Weights of a small GPT-style language model, trained from scratch on English Wikipedia.
Architecture: RMSNorm before and after each block, no biases in attention or MLP, tied embeddings, capped logits.
Each number is 128 + 24 x the weight over its row's rms, rounded and kept within 0 to 255. Layers, rows and columns count from 0. Numbers have three digits each. The size before them is the row's rms in percent of the matrix's.

# layer 4 MLP gate, 1792x448, rms 0.145, rows 1124-1186, columns 0-223
096:140129108142160124121141106164119168129095122148148118133138161120173101117142233165134154145136132153087118128143139134122060073118102122147116130132155133179082166138154159142127149160135136114144110149136123107113141142078116090159081129112143099122153142137132104156139145120109097145091125132115146156082101082121120170119137114100106135112136125102111127141096141092117111106130187092108147118119107143114139071157082118113103134137169110120109094120110149118126117180117136126120121135110137186154124121127132167131095153134118119115120112156103135175133147139121116120166170106102131141133164111162123124088109117157095141141108141158118134104144136133106105132146
104:135083136116176174110117127130143118082088127146117109146146169074133121118129144121061144138139159125128125114126097105120115114159085088157113134082100120105128113150088168148137117076069114164138132128123119152099117131158102055079095095126086124115152124123140165093165082151143134149095114097121160117146131124149110143078142133132121129142138139163079112166163126145155169124138156101091149105123128141115089143125138115127096134180138153126124130105152188100138102124142081089112085092139135152097175138135157090133114120146126143129113153116154116134106091099102146147145142129138127126147105126187108119135115096078134143128125099091119115113185103140154073131092
095:094108124140121114081109136119103133181134113131131114169141125113106099141123153159136146144131124130116143117111130126117119088159172116114131117118123166100112147095117155133051093173119118135175120127155128072142141113108138145112154152165116125115079114089134100143148157148195162142140128134143157143116156131138153100135130173093139123131152176161113140150141117136124092121126072100138154157106137136136131154122173146146111118094111098085097129152116156129161104091142100107125159165150145158130142119121096102118118130098103120129105128131168121120147142111124117145133134123108088098130150167130159146161114118081160079125124134115102126099101115113150121147128
102:100092127123151120146134137139155112083161106117147138126123109137108152121158125106125147159113081145140095142100127102171114119075136093129121132095125146098086091137124121155117156083151149110125108131162089179142114132107108136119098112136137082114106112159094133121140172116153116159106101125079124142144092099129117127091176140095121167126123126183116126170106123117127123141101122094106076129144129179113075148140141134113161158134111146138158086128135125120164128156162143098146121085129109125162159175108167115071129121126108149153122149152143118188108116149125122172120129126115112131154136146120115132121134094135146144093115135100151145154150142106104106101132
104:135129158150165113129157141104145126140145141135137156125109125110151128103101122110162173118146097130118130118141150160104164068180092147151144147078147151098117163104137114134104111113142106146149117150070107075126154139155136103130102103112137123139139112128135112089162132163150187125138132158124131131138134105146139117127148176092112110136118096111153147123161130146128108135170154107088119123110134136120110139114150112088123104145120142116110118098100146174119080127125077149127062124141136110121129104118133163157104142148138145150074122074111120107125168116131121133136085151156143105158136176099130125166120137091119104101139109154134089162135127140126136102182
098:116156148158122099119116119093138115136130143139147126160166112093118157130120162143157097100147162152140137119127124150155144190154120073138120138107099112145171127103119118124130129121169144153119169121141095104166151149131128148112100175161153149092179149135146116120113152147120077155103185174160146096110104083113144065145127056096139159122161118141145137120116112061129151088143119144136107162142143143127164132166112142114118117137126143125123188153087164100109088113135119122139125122130091111120088127146171154149143087157155118089119156102095115123095133157167139093118150119092128111133117127137145086084093109161146118159124110121138120163135109131120144159124
105:107112118101142144113139160148167119123121117125125122147073119090154127191117099136109134110117108170105117111113117167146130089144099129113111148089135123126140118082141091121144116167144131124136123121132130117110086095143141144116170138165101109107150118179128169126141126112152093118131153112150150109152081141126162110108137143154108099142101131101166096153101118164095106082128130116121137139152135130119071125087150108125122129114161151172111171117134131137119131110178147131131110127147142127121121139143158114122149160123135122148111119110145138081092125132148127194120123107141110081153091100136148159104103123094114125165122102099114153097086116105134145129186
101:100106149115147136125112148161129144126107149154142125129120140151146159139134137184134134161130150139145165093119159074129104140117116150143059144098118176128099147116126115106092137123107149103113116115118137171127141144117099125070119145146141161080098137121115114155148190136110149107107171101111096103060127121161109141156142147127124119117125140139150129107124147163115117084146107107131108108123150112107124125119166112138102096097077151140106098065148120074132158075158129116114091105134111154104115141118129154107158102110162059160147144079145130141106127110126094139105138124128137116098164128065129136137107144142200147125101113145146132114137157138118157158118
089:159168152158123144132138152117107166135133129167169147105103147105151121156129134125089143096110117096139154096145133149128162114130058110131139116122114136148110141100079133143110136126116155150155129082126127087128107157133113134128125131137128097097101171133106121149118111147117099110189133145165158144153097147132135122100148108074107192150073110107158111125128148134132093100134120156138136117109140154167107135114158113178132097090114139151099141061095095111141108118133134166115091092109141152127136108132094086142163079154112114163145107134150148104114083127165135128104122176137117136140111134133101145120111118145189098117133174127146127103084120145143100121156
099:101126135119109139135153170113154126145101141138141122133104161164149131109134077164055107123130105109101123134125102108131160156156152133131141120124179133097117136150115126119099126137145133142152148108133103127148127151120095101130103182109136121112136153201115178148149128135135151089082144153106084125149116154157130125123142115119128123141105136177125107148128088119115117095154147116083198135132108091142135126113164161084081127141083130143117130142117106163119156110114131141138107138131150128129110126122142100076157119130065082096136120148149139100154138108135157159114150174162090112085091177130101133128126096083137130117102103138121086131118129130101096131154
093:138076133123122143109147132120096103109142151161108077126123109100120167146144144119152151135133117167080121158139123138133111104173129146107146183137128092138126118107119167126109114127120126119135144135149136102088148108127092102160119118084187138148138098110106134112124127098123097167111132122104122083139123073127145118119143121092136104108144153098157131122134124085149099122115127164089109149154144171116139150104143123156112130142128166158094111141107106119156131152133156104138136119122119150103137100096100115139161140192158087165155105117115135150117115132153098160145121163143106163117146114114083120147127134149162079150143149133077107127104140170128136118120
098:143094152139139093172120126128140154131121121124122132115100158128131135131150175117147129112093111154092099091112107125153121157109125125083127121102126145129167101153145133136152134136100167144098131132121192141105095156107109094082103147132181158092125147154159078132086085158117090176124113139145129151145152114094159088131130115104078146132124102109121150126159134135184123116104101150150169108057142113074123081142104141117089134125147125123111130155069127156139120109143127126128091107124145153131136102151176117112136115096124148102106110178135109142162117112104080113143123123135155084064134108165148082129114124121113160110135156148100119121128110120090161106103
100:168126147114113119115150105094165122067118161194122137093114105122175109138150145110100128150139129124128121124126154162103115122105144134113111128133078125099100129144107148170149106103128127159134123115166111127147135135125080142097165078135140092131160087146107146143082160089153106134107139147061128105114114157097161179133134095122134135129097155097120120147128140129086104158114152132119102144107146148118168128125171118152135110141152156139121176074174112094108165123119103111130126139123112120144139112165098113147135144100115098150130154133127128147166141105076130069151089113097169124198119117101165153132101079165138106115135109095083135114146135109091121119147
094:150050132109093092104128153169145149118124129167128117128112129161114115108124091152142132116119092100143126119165127116163111161088088125150111140108137121128112144128144125155110141152135107122123136099157119129126113113103130103194090191119130134129097108133101122153130143136099102135132130126087125152153142158140167137178109110152110114113101064129122151161127096103120113130073127138132138160169184134114125077179161113145159106112164146080122114151145105121137175118134138104122149085119105107124138096114152139118121145147118148149162128136135118155155108115163131134160170126150142140095110123103133150106143106124122098120104135134111104161126116126096128090138
100:119110080137129145119152157163111123117152114147139147092160113178104156098151096118093149104104104159101139162116135113138147124071103076112095142118113151119138112150122147170118130147120146144093119122101139062138096111144105142157164154127107122140106125146132099166152153100129118118104140121133102134190136124119109130113120091111115118195140119138138147131148134083139159130108121120115121116119134172114121140093182108126100117134106143125089138100151105139167144138069174093149111170146171117174116114108159126133139148148098118147128146120164133154152116137165151119114158147139105111156106116136098134138113122150090144124099148116111177150127154108151150152075
100:131076121137139128158146164159165132134163143111097124167107110133123121147134152119151147164119149127094097129136100166122143080106099124142093118125159121128087085151184184135114161131122144098123094112128113119097124166151128130162107139126147102140155118099146124077129145084113108142128126123156110090143094126137136070087136124113167122118126089076119150173130152117154124134150120104096111138153144117104079118121158102142092137126119165140119101132157120128133126132099161129132069125165128114144107102114150165092131122121122151112117119141073193134165113082135141138098124128116110105102085124122113137094138099116149106150124139153115143101142154124137161072125
100:199141105136091149114130129108152146127124121159117107087112098136150145142148122132116134114150103101122130138111097139203122093100156176137138122143153135148092128144141133119136157152133132111137112105124119090115145168124133098103130106136098146102145128140127120128152117148151102102111098126143139102118107101132136122123132085128132103160125138079146110133157121162112155127119134128097130139132168137111144127116126128132081158142145103121142118137159084158125141112107077098118144079139137115141090156120100100117132123143131150137119166097176157146164083136122128156103122115055119157185112114124114173113127164132128120174127104125149179114126146105114098105107
097:144111118184152109132096134045148093093073122153130113117103113159075157096140140158141123159150118156145143133130150127146155145110155125124109108150130164106162128113176163098145122173149152142134128083086120149129140104108141151147124161123142095100105156140111123125081144091105090084163114127101163144121138111160079099130122112102172124113099110102117140126126136138139084071069150145099111153094156160144140108122135136119127142140159138147109112126139142089150122118138160090154105131131181142083139136106131127115102101115102130142122098136161125076134139103105103096131132095174110156146131150104080118121140165069106163127141144140141109110144143099149139150149
095:189087113135139124120143144106139112115131142156124129141138107107161118137143131109128113153126181153094124147134131115106121136160146152162169145129131110136131109102131161093142093200116095105196141116133125140075163142141102161127103147160142131073093179134151092147152173135129057121119134125127121106123160155113204103121134132108136146134137137143169146160151119054149111090094148100138125097152114119084171125121173137138111124120112146158127159149098106133127134128143124152099125093126128163122174085115107111138162160121100145165159138158123115152101142115139159130164162175120081171145142145092102126092137109129120140125139100133167110139124147161146116131155
106:161075128118131139145153144131138149108170136148120147156152131107133166113153144182140120125131106136126118133100076136163099145144136177132155100153166150142150130143105125123132124146117131134136124130155122110159085116126108092127151140144139152078107128114144143124131126120120138120103099123143163121112137143140148154113124146156179140122107140135115092126099147099154085171110120159122145182116106090122188129125131088100159101123144093115133144133079127124093153132146158088118102091131164141162116110140116113128117110078121143155128165121083096144132167115134106131167104130131097114105064174139116135159158146098111165124122094176150119139078114146148128138183
101:118091126117117118092125123111145150156109122086108158112135155091148130098123131121139136091124139089178142143101112159134133112109143105168119114108139172163119121113088116121115111114098146113124116130125134114163137111146118113157135120086156147103102152147134123131133142153122121138111122097150094112083126101134078162091135127119146115161126122143130107106121122168141096093150138139152165119158185070152157164120111173120121110082110125143118123155101138165104158149160106127153117096140120129118107142112135132139128093181126139098166120121131092092080079125158128139154106127101162108110115137101123143148141078096132106155092109091181131146174160153127128145102
098:117133100141106132118153114137123167112150151134118131133112145159154141133097109104088154154167109130144100107100142130147115113138114099133105132138092083143153151141129123127152135153117115130098150093152166124122128123104128120150192151090074194086143059127075144113148131118112131147104121109133091134119172139127134155106115114104101168139096137148164175132164105081094158116103145065120129132159136101107162091116108112100126194151111132162134131153126089117096152150151095125105117135104140201126118143151124116145156124147135127144103130132112160133126135121152119194135162163140161141166121127127113118136095124120126126149126096107107112126147126124158163154113
097:104130138113122089122127128144087135089129118137146141119079115122148155162129119097162136142129081143146131144111140106162152171163092154121128139146072105113119124094126121145075111133119125145107168093142145114112127156133123142158163087178109087131134078140139122133106190138131064151135148110104132094132137123130132138118146101124115111146128134137128098128150115118137127109090138104159130097101110139136118117125154166140163109130112104105147098143106162170116094096122154091088116101136152154169103113129106150143117155169107135119122160141120115144124099137094098124131159150154122152102151141104119161129099119129124140106094171100070103141116146142114109080106
114:121104158126142114111172126146118109113108161110143105151135119102152168085126109130119114115150150167131176160117129088156103148115122165106116176127090110084103139141132162125124111127138138151106160131128045108164102135172103138115130112132128134128153130110138118091152114102100168097128168124113133107157124106108134162125110087114121114076146138130127137165204143141145149136119109124140082105144084140111159119114153126150154138115132139150140108081157109127144126157097146100143147154123127143176137143182137137124131127130138127106131168110158150121134125134138114124134161151127090147117137129124102152180132116100163123141163156143160135159113116140136109115119
099:151155164078163142195085096127122151155156156135107145160118120123140133132135132130166133131114119129130084147129179135099167134125140090117164125138126145114149147131169137115111135148132137142133130172133147156089144151141127116135132121157141137140121125125100124104163117133148138159122123124131108092122111128114142090125105133137120087182123127129139129161158176124140119124094154139131146118094196103108164123124107103149120166125111136158138120131118127148155123131121139168117133167136114143115159094160097139093155116152117124150129114118126139130143159095134115115118146152140125120097120124143173110119149091100100155135081163123125119147100157126095133121069
100:143104095126167117177095132118162144135105158140157128102118145171135134155151060148128147157142140118135144116119117143129132172123123085134125150108148180127148138186120136098112145174161161172154108128140131098120116151119100138132133127139163164091118125134158088073115148118094134119140107084121142129137159118138124111116104147141134116129134105116133146087140145134144110106123131114153122165128164129121172075124179105177089129140137101115113119120165123115161154126061156131154123105112094156183146133167107127083116152150136090137078132150126146127148170159127132123141153144108131143136120112091172134098140132134102140098105125116112092110122077089162116131114
101:093135121125087129119165094115120091115140126134124129113123154139092128067086129101088104057154103102124138112131121155147142109115114121150108149146144104134099147118124101075152152103127159160078142139137147127098131116138118103081146129125158105113198102134097126153125084111135124066127103103145151137130092127156122135100098142110173087115110117140122140106136171122125114114112146172128162134150168066132102132138158101176143143135110153102155143121160125085157112124113118141097118135152072125137170159120151105108151164139112147132134159180098103102120146132160156150141088135164147097152192118134105075109143131141097138158114136090156115132082170118160138112168
098:138157110146098115104132153112123151150139135136141137122096159127138121137109103153134155124123134100120156087146124091167101143140151132128175136149128133121095169127131118143149176107145088169124171094123136165121066161129148110136086140094151157172143170093139172118158142127117071159131105099127083170111143148169124146112104145150138135169096151150133166109151090152139107117140105152107125163140124108139135125113135165084151182119141133073113156097106107159096139140090188106141142199139065135133142138109105123157095152129126117113077180121142141140158131118146130146091170123103105140145097137121159101115103117155149114119156136129117117160134128143102107095092
100:092153111132145153118152171114112138117122156180117111084143132098075116140123115169109147126159095110133134112103143117137175136134123148127143107091138109120167109133115126136107078138136137123129142137114151155074094155125117115113134133127136157150151071140118159110122122049078141140166124112106119120084126132127114143152159118138184114135139155085134091168168121126171126149129135076134121127088142126177124136142105175095134125114103143137121140138088136178119092143155091122114082135150154123124131136138148164113159133103145119096143092147154083135158160148139157091132121131145128137139123131143110135140179104147145121132085134088156120157143054139138145208116
099:106098134107092120111153160123102078167078142113142170125112129135107171130145111142098149119122100148131171120094168164138103125177132121127091138160123131139128149138146161092121141170136136116103117165100145102136170096140136118118118102076144123117114133122135165105149163098120066129111111077128100127100146168144102109150107132096106106129146123131113126125095129121089135146151148150154129088110127163100140133075144120143134150107168085146109122178102099061121136089142113089127123134111127133117184118149144147124142133111118171153098174139076142129092108149119160118134106099156114124137148141095132113108094153162119165156155096126096150156180131116120092103133
100:102145143111097133145141146117125135161141110120092124156075112154109136110127096117096096101128168094083125160139140137137098127111119136163100115147101148129074139130140162118114109098165140158118133073083128105093157144138165116110126093141190190114121116109113120185146163131114128122130123134141157110133091117108110176141130150144116154148092107178152135075151155116142107114149152109122140194131105133099109134081112132118147116184132159143140132133100148106133125127125122124147145145114169151184135136135109152115153116088147108114141126159132136150131125150101097149137096143119106092097146109102110126100118158114112169135161139135152147160104095186161106121159
101:138172134172103097113137145143128130166139139141111195102121140128107174164160097125110104127122108111139131098154130112115099106098093137161115125168126092091160118111128068129109155141182118142120107176163136115125162118170134115129099126114151151082111162109126154142136079153120087128117149119151127120097122151142107067138132143129102131140105106101151113120118100148120097157114135110071148108151148144126151097131098094152110142123138137094134116152168088135148157140138129091136128136125117178116162121119150140126140133114129120148134093097096123139139081158140116114107107152134159111168161116123149108124164145084138107135113118133085123084122110150116190135133
101:133153124186124149083144148145124118148125106135128104093081113166119118168156126118105122097163125132152150123125104100131162135153152166120116091116120097159089116148125174149140107130112134136084147061090149133108151143115130099118128153162161110092083122179100123112155141134159064127131087115119115130075113138115122123140103155081106132134071131158153102090102143163148125135120146152121144079148123073148161124155136174171119102120138146107145112154165139121100097109103133162138141117147103134104096117166116113110130115116109123146191125073126106128148159099121144079081132136125104123135117132093137096148128124171128082113125100130068095127139148169126119129124
093:120115116151184123150113143153135176105155149133119124096166136105132109146133132137118109111118113141132135123104104107138157133122066162098140133114111197127169118129172106108100126102138088158074126089102127125107123138110138172140114130181141110128085101134124134139116122100151164085139121097141154098141127149103073108170132112154142135126162136132129142139115166097129177147168103130170097147104134133100144144123103126066165145104147115142151151091099160115104148173143150139149136157111209103203121156128141127106111129125131183105117139161103098184146106169150144144095128089135126178065090167080127147107136099147124168117124135110132130135130093127135135118106
101:091120142143160096152129140114159111129157146135130167127127140097086109126127140117143112105098107153134140103162150124060140071106117140098146129125093117131115166094115113144115132145136125082147141130113136091136118073131150127106110152133128118109133093162148132084124165101133145179093104156116169147075157121095166133142095131115124125147166109118158135114111112104127111168126136153131145090113160132133155117166136138131118192160114130189143149142119098123107132091104170102145135110107115143135113119135145165130139152123082122158098105139123099129126086114131143122133100157104096139156162125107133147091125138129173151110117087113115148126116096105100136101114
098:099144124117130158080097150140147131134131161118138133140129098096092125136156141142131100160134157135120128128088152197135158131164151158155126148091126153110139081096105149118110167143113109145133211113114145168103126140130109134166141107131105120133148115092110117113132130152139130128107096134135128141102126096126151127127081161171169179149105132071112112104143170146138114103135103089102110095118082143101130173136124128126128127115123117134109133134138107150140144124156105088140141120150179105130124187133091114122191096138134125113153171136116133140118129104079131110113140127112124117110135126156107117090136133128153091137110128099102141150134139145104135104117
099:154111129118115098089160143106145149128095136136123155119111104136114137079104142141101122134107159107145140145133075102151116119089137159108095139134154080131102179120112157161087095150117162165105135114124123171133142115115115176115132152109143129160070106128113131091126137128112078151089131048146118133161127091169124165145098073117113097111093148170137117110097150157111132164156136092120125099099126119144128086102169200108094090134141131112166123097118130095102127138150137138123119102170130127098069105126185152097156105139140130123100128110134105168134074152089173097114120129137106127126161140126140082103131128139152103119139081131119101110133132130108111104113
103:150172115167131107126111129088086151112137134109130113115085079120147129095127092114120137125154164106118155124135119093110147152091131111118094113088149121165090129106159148145116128140114072092142141159129114131100161144133117123129124127102167131122146125134085145124124105114103142134136153146119125101121133155127112126152082107103135166136125147158187139110114131145152135135108152104140156144130164111143132118125143152118135178111125113081173146117101102138164115139149147116123102110112140126122160103180115157124125141126148084103124144126150178107135156070133142171163142107117138165137098124140132132131142089153109164162099116131137119128105110163157119106141
101:118131154111166156149171133127125119194153116140097127150130101156137147088116129096113143124116130141149099127097117142132135127152122135138138134119136120084129139112130144137141130155142137121166130112151135128144094153141155101195102149131126091163077127152125125123110103166140061122148170123123111136069130142100149081111159127101168111131112116112119155143161110197105127104131130146136113120114145120145114172114130148164128078151161120109095121156109089126141094142121111183145098155123160151132120129141099187100079151126111170181142101133105124116132139159139139114175119109160147135084085128144166115126133128116096142125113113118142105129125147114148119179155
116:171090097136107114115141136128127099083100127139076164139123089118109112138106103118161137122105092121103167097137126102176145111114157125145130136099085141122135135126142170146086127133106133177165149114129105089135117148155123077121144088131143162102123104138124101127179137123126116162139119140092178131133168125125115115105140116048095122140143124124086151103124110113134151103088083103134163140136107128117155130171092123168098126117145117091165109155094103151120149132161119152163140105138136134108108114128101160083131161177145136156093194154196154132138100136116132146115141129115095136096122120141196164140116125112121108092109128128138074116163163187147126155154
101:156122156156179118161132095161078137123143072132095096100108161119117128156119129149097149130114126135079160120103097112126152130143110105110140129111076121117125099077106118152154131099114100149146140075104172166116099090109154101186154133182131171112124133134137159146099092068124120165104112101111090136141159127159156090135093141140117143096108158141096099152146111115102140115137113107144108118150133119115099123144155163141140128156150097137080143140118130125149171086112144139156140094146120166143147169102155136113101135138109098096123146133123065121150115134125118078085107142106135142154112116094138111128145118157132184109145124127089117126117100121124118141122
100:099128186147122142142124138159124122131066182099129129091124098134134155153129103165180119124087135117113115103120141101147124114121125109139170099153093114124170105118123146154117126095164169146102142184100107145121146131113112125158160125167137136138132177126122117113100116164157131127116160074138135153150099148106148146129144135109104151135129154156126123148143112130125148141123137129120099123148140157112095105116142149105103122139169142096115124098114108103156080149132144130084120099108129086157090130108109073180113154156116158110127126171135145150151130134128145144135149128092153085191114127134125115118156122116117161174110129123108088120146107168128140100096
096:099117166162133104134154074142118110111125117132125129123132152132103169156104160142089103123117123105116124147090121088144122162192126151157120151145111131079124179154201148158139137125148109141123132124123178102120076128094114109175123102140131126148139123137134079162141097128146103111146173158078121118137107134133102125153107117121097112116105143087117117140119142152127169141095118095116124147162121127126086117110065115165173083144143139110162120119107138153134053111124151141091139149103150119105116065151143135131107122130151134123147124163147154119132081160095134114149143093122110127162129103156109117208136140140145131092141124114161130135114121145105111147142
107:145105136106142140159141099142137144126163089128116133131102128173142124093129144092146134073146043114096137136153128093155132100141140108159143142135091097159132156165097104113198128103129161122105105150152140176098141144154126105159104137148131083139177149138107048163153114116132192127141144144144159141133107096133139114122083139143133113104110137152165126131168134125127094117140141113151126145077156133117121137089074138108093139132121115159124104131145089132066112114100125174106156129130122145160103128135125086122106111140129157101161114089106117138127130112124143111141096111194140092109151103175165129110105117155097118124137161180131104155116140144121148140115
104:093098080156143141132132132162119144079150191145167111152132145096126167134158130156165105158143167109130068105126146138102091116114115159127122142114106091149140082133157160143148146091142091108139114109114158125121081083149100151083136164143113116111179134116118097157117150133160134137166152101121118120102144122099152102133137151163115158101125134142107087122103149137121158112133144104136095077142123126114109097142132067135082133136139179097138129144120109157173182144175120107171119132135175123132150097153101116177120187129109138107126121097150159142106128158149113121113132060135120148118102108113148131118076134108154125166091142131160141156126128111132123159136
098:120131171128162152127132124146114143168137152144103151152088154117105111144134172118131121144160102108144143131125144163145124145111120127102146099101085142117125191152114114125088147129116091100132119120141113153148110102117138106135148122179125128170130140155078092140153148110105131151165100118159080146130135126133150102163144172127148149147129140062097156157138126096124100101078144193124106132107147113119163123149108154142112158126121111121139133107138082102060112136130125133145124139151196153146121156071116102082124135158076133124140125131099120142109145120138135125143137101133137118131090088101137093079127092159134137097138169110176091127163120137156088107114
100:102124129184140140143150121171137146112155151104175162101115152161142120133157177131137144088110141103122119127130132149132169130124094093163144184098157136148106111138139142150151107091150128118084120112148115146176119119105095173109100136104149133161129109105141118149123137135092066129168158139079105178167149057141120132133120142099118131168139123107097150141128125163103134144152161158105086111106134139130147156100115129108096119113120097106127129143105129146132129112145103075100085114094134126117133092155147094108120146121106107170148129139156158124086122155138101127140138150142151162126118116116139128137116119129142104118085138123184120152139139116130098145117
105:116120108120105174103175144120126153137066143079140133111130111121098182096163115136115113149145145158154127135134116145126074103120119093127126120109128134129154126129121166139106115105147126085153128093119123128130102166138082148120121142170098135119111148149153150142153086112122123135091115124169108119156152134168128110092098111104110127107103148126144117157124143103156104107123156170167117170150178144136131143114122080147155118138131065102126137097105129145125157106148134117145150147158164156106131103110151131107138174102043129180106105149136150143128149161119137139156127164129128162153125111117091101084128093143091092118140151139141159142133115124159137126110
097:181113164139159080152133143124118148135109109164128115114130124131121166166146135121125127091135164150103127161114130114135150119150134140150122127109153166177126123086103092129136160110134114121172129120116139127116110141129091077122123158155151130074099166153106184090128115170144123111099102106119151148153122142160115115148153160095148109124136110124129080086133135120137149136150143149180138126134143127105135113107149156110158096125080133108133145099141149136144098125121093124174099118131112156091142113175102122113135133108161159104113106117086127095095148164151084101113115110075137139144106150116147114121164097149159180110138140091143113122159098122120165101148
102:151112113110085156118117152149112143087158136114129148124094130135145121106126133144142161105117138145124159138144116142129124097097115101117141138128132123112113122143115111113160158120156189141105112100112104118124125126078159162101129132133115148117119153156101127119124091112113109100128147118110139109103126141127116085130129118105066133154145165152115162122148126139140135137108172113110097107115146142164105139160117136145117099082158165109096152128119103114109146139098146115139140114098139157121112119048164150113132165115106115143114159144116132146105094097108157163131119121109098109126153062093125117105155148127120128159128155148074122122144159140180144119123
104:159143119144076124146148128072072136130147084134159140183113127128157094098137154148136123072142126172119144142129127113102124144094109163126135141125137095164146103157126067153135115145179141118152143138090086122120149080130097113141152127093162164088098113190128144095127152111135130105082143116103074117127152156123104154162068107131092178143145134153158131131169110134174119131139157126096145146132136139164135107110170107124161121146147117148107132113094092171137107099100154123138142098116113145130140130112104114089133114187156110129156106137123147144126138168120107141122099090122115101130128171124132109117120100136144121092116105141132064106125114088178122099122
099:119115104135122134142127105125160142188079094103098131059120128122105077143122086124173138138097165144153143131106115115171117139141136101124143135128095172176166160104080120127145144147132086099109133117077120105105069107118178143127179104095160114096139146133167079115141122182159150137116117117160135124152162144133127125134151140152120118145124140091120132085126108151130113109063154118092145121127127129088120114135124088132155144130085105131116101111118062167119096155107128141142123122132083173131164163104101086143175130128116172090128168144118171125121161140126120143109160103136108119122120140124154144145105096093124117141117164129145096167118109137178129111079
103:103157137083106113147121179112106124113152109164109119097114162154112108134154132153151145101099155124136126116084136097119186119153100099171116141149147151121144123116130153127087163133096143119118077136139146131124109140124096125096133120111086160097146099147144114138099137089144094162146095156122188122121158114147125084138121130126167142143098113126117131152109166126114134116113141135123141118105097139095110149124121109173112148170119125174131126113145067154138115175107087093145137083161087125120116145129122144094117151127155102137145167145131128126100153127147121110140116127111113111144167164117125147138155133133102138106106132150148133086098099107105123135133
104:156141114134152160128156145136154164092110138127120120123132094125108098133105133137078139090097114124119128129137163144126108125146124130134142096180134072099087130148111187110122117143152108108153105103125097109106113128128121118126109179122107133119145082126109160118198153118133143145094146183102107148133161128121149092144118139113182137162091132125184157133142167154143154160122140136157117106125129155144141108109125126168131135114121153155110153147128150097132108111143128150115142092118110126127144128136129138124155128154112140145136174166111151139135150135119125128107137104157095099106154113196113142110106110132151105158122158161131100154113104132118133145092
098:147107084119167158116177101136079189116123154092132144109097140087136103121139183135132141105158108107146122135159180119167121158109125160093141069120129161143182124131127098146127127093145182109141143112143120134146179087101124103101129106089094093133113111117148126112116170093110173092115118133096108144128172146103129124132132132116130090149091120127124145142124148157108121131111169094084142113102134127145120150153107119156115151094146126139145138134136130147110122123095086122156135125134074131117166149092130143118159095164161094171107114145138156141104125082119118116144121111131073135126107129132102106115106123100116141109160147107145130065112141139134166142108
102:147149119124144149105144103183138117115153091108101073106101137147172124137145084134138133122127142124133090142182131145149156143145165139143088136096159111116167121109104117170117172143108153138103100098125116138123158132071144153115139118132136094111103108152117092130161136110103134105057166127164116115131152111145075116126157132130086154111154127109113137145175112114151134128111102089177134140126090120140092154110112128063103154142108129108119172115120108127119086128159131125128118120171134144160156096134170126092120129144110092166107140130129149109157148071143120150128170115097122147123126150105110100136121157133145081130120118111115157107145151136134133143134
099:114121138125176128091124132125124081155113138125123165128132134017123099132096136152141122115140167137163103109110115136127134143147093103142133141109128174122152145133114171096107124134134142120131117152127158130138065150112097133144130137108156157177100099126190134133108121092113098123099138107118127069084143131118137134106137137157103126177103142120165159193157190107132127121120091139165153115151125156136088159106120160135144146124127109114139132112081122141129137161131137119074145131142144146176118105159145128174150129110145122108101142138120161092153146123138159124150130136102151144120099172132133121100143118145129073125083125148122147099150138148150053121106
100:097180157152144110161129149135160096104154107137097122133190144157095177127138170140086143090134173126161114136143111121101185119089126143104141121121124125139104144152135102120136134146095109102137109104151091107124123123098123142136093115097116144141128102119068195085092139132177163167131151154140139128109143102125128147138134091101139144122083147134136120143120117089166127101148157100094099105086134133101117135109159120175119177143138106073096148130162128180192131122132096124111159157107106125132165126137122103105111187130129096132133191124106105085139130095094107111110136133099083111150102141120166114101144152125141128089154088132128138114124143087115112128129
104:130138178140147088116173126099116158092126123140145127121145092132127120174143119136139128131153140221138123107114116114115096112142140122108110168132096112122130105123115153136152146132138125121151149160171123126121120125152135075140142181113111127130152117096136131132129154106115136141153093142109137120137128104113203130135131122085148117116140130156126134120138114126138137083131096123108115116139126123125147122121093133135137131125150126063130116096152101152127133050089147119101133102100131120133129102088154088077157082101100134124130192128130136108150163102148119202152118177098102116144082110137116133178139133127127154147080143136096103155117162133147118120155
101:082156151090135125112164135099176137116100157115120109134123150160127153169154143122116148131109144110109133112106121122068135134120146164105170124145158153135123115119129118181144147112129111130114108126075107112118134108158165089168103109087158109089109084123144114112117166117115118094135152105118129190140084103128122158129133141164146107095145084151122125105160135119103115119145124074158154102109139141146114122182141150164128159121144136151125139152059143129129132113131156130075150164124110139119121126157139108121132123142095109140121149145146120136112106114134143162103172096126126140131099126126094096088099130143097114140169137134122117142182123134159148092159
092:131099129147128112069137138150090117150100100160121109182118133118151133142114117116131155164150077167109120104105132101102052117120142131160107164125107160146158131119094147138138122138107126144134121134088156154112099130083103072140160066171160107074154114150108141118103138108133159109096150121111115111101065130105126115110131102101129105133121160121165167129134173134146098122128113158118112111170131132076120164156158099123131157165113164113121112148148137159192174112128126132106114124139146122189148162125139114149136093142140134120116074104143091158118143112135155139076131080107116122112102151120117169118156134141080091160102146153117177106110162144175137172133
103:128135117110136151145126154112110121107110128097104164115149143114176107118159138126128137132138108157172140174115139142110087122134105135142109155137167136130141170140139113150134166165149084136176138157109167164128130167133108098141117099158172148100100114140130144119137173143147091104126122094125170166139103100115132122111168142107149140149130192163125113125130123121115081150129119134144114136122169119110158135118132098094097127137106128091158130095109123146142139114126098132081144120106138141122130136120136116098160197109134112112135124121154161135130133128116153142127094097151122120152129087138151118166095174131035093122177103079148153110156119115129107153080
104:106128121150106135137161125130143182080168111133127139112143143121118119116086111150124090137156123142132102131122133094091126136160087161119124119103205087148135147098114082121134090099157154096067127101102174134114144146125112103145140096103112084168111087133130127166130183124140170150134091103142137131106139097170090094158129123126100127123126103102127125129170157094124101123159112071109152106109194166165106151143099105093158127131121156122108129124157101138187115140102124148145123115155142134157154165113120088121151118143141123133124135140091175138139098127113120141184134102129177096115109111095134116107124165142144124158165113127116158115115177133139097171126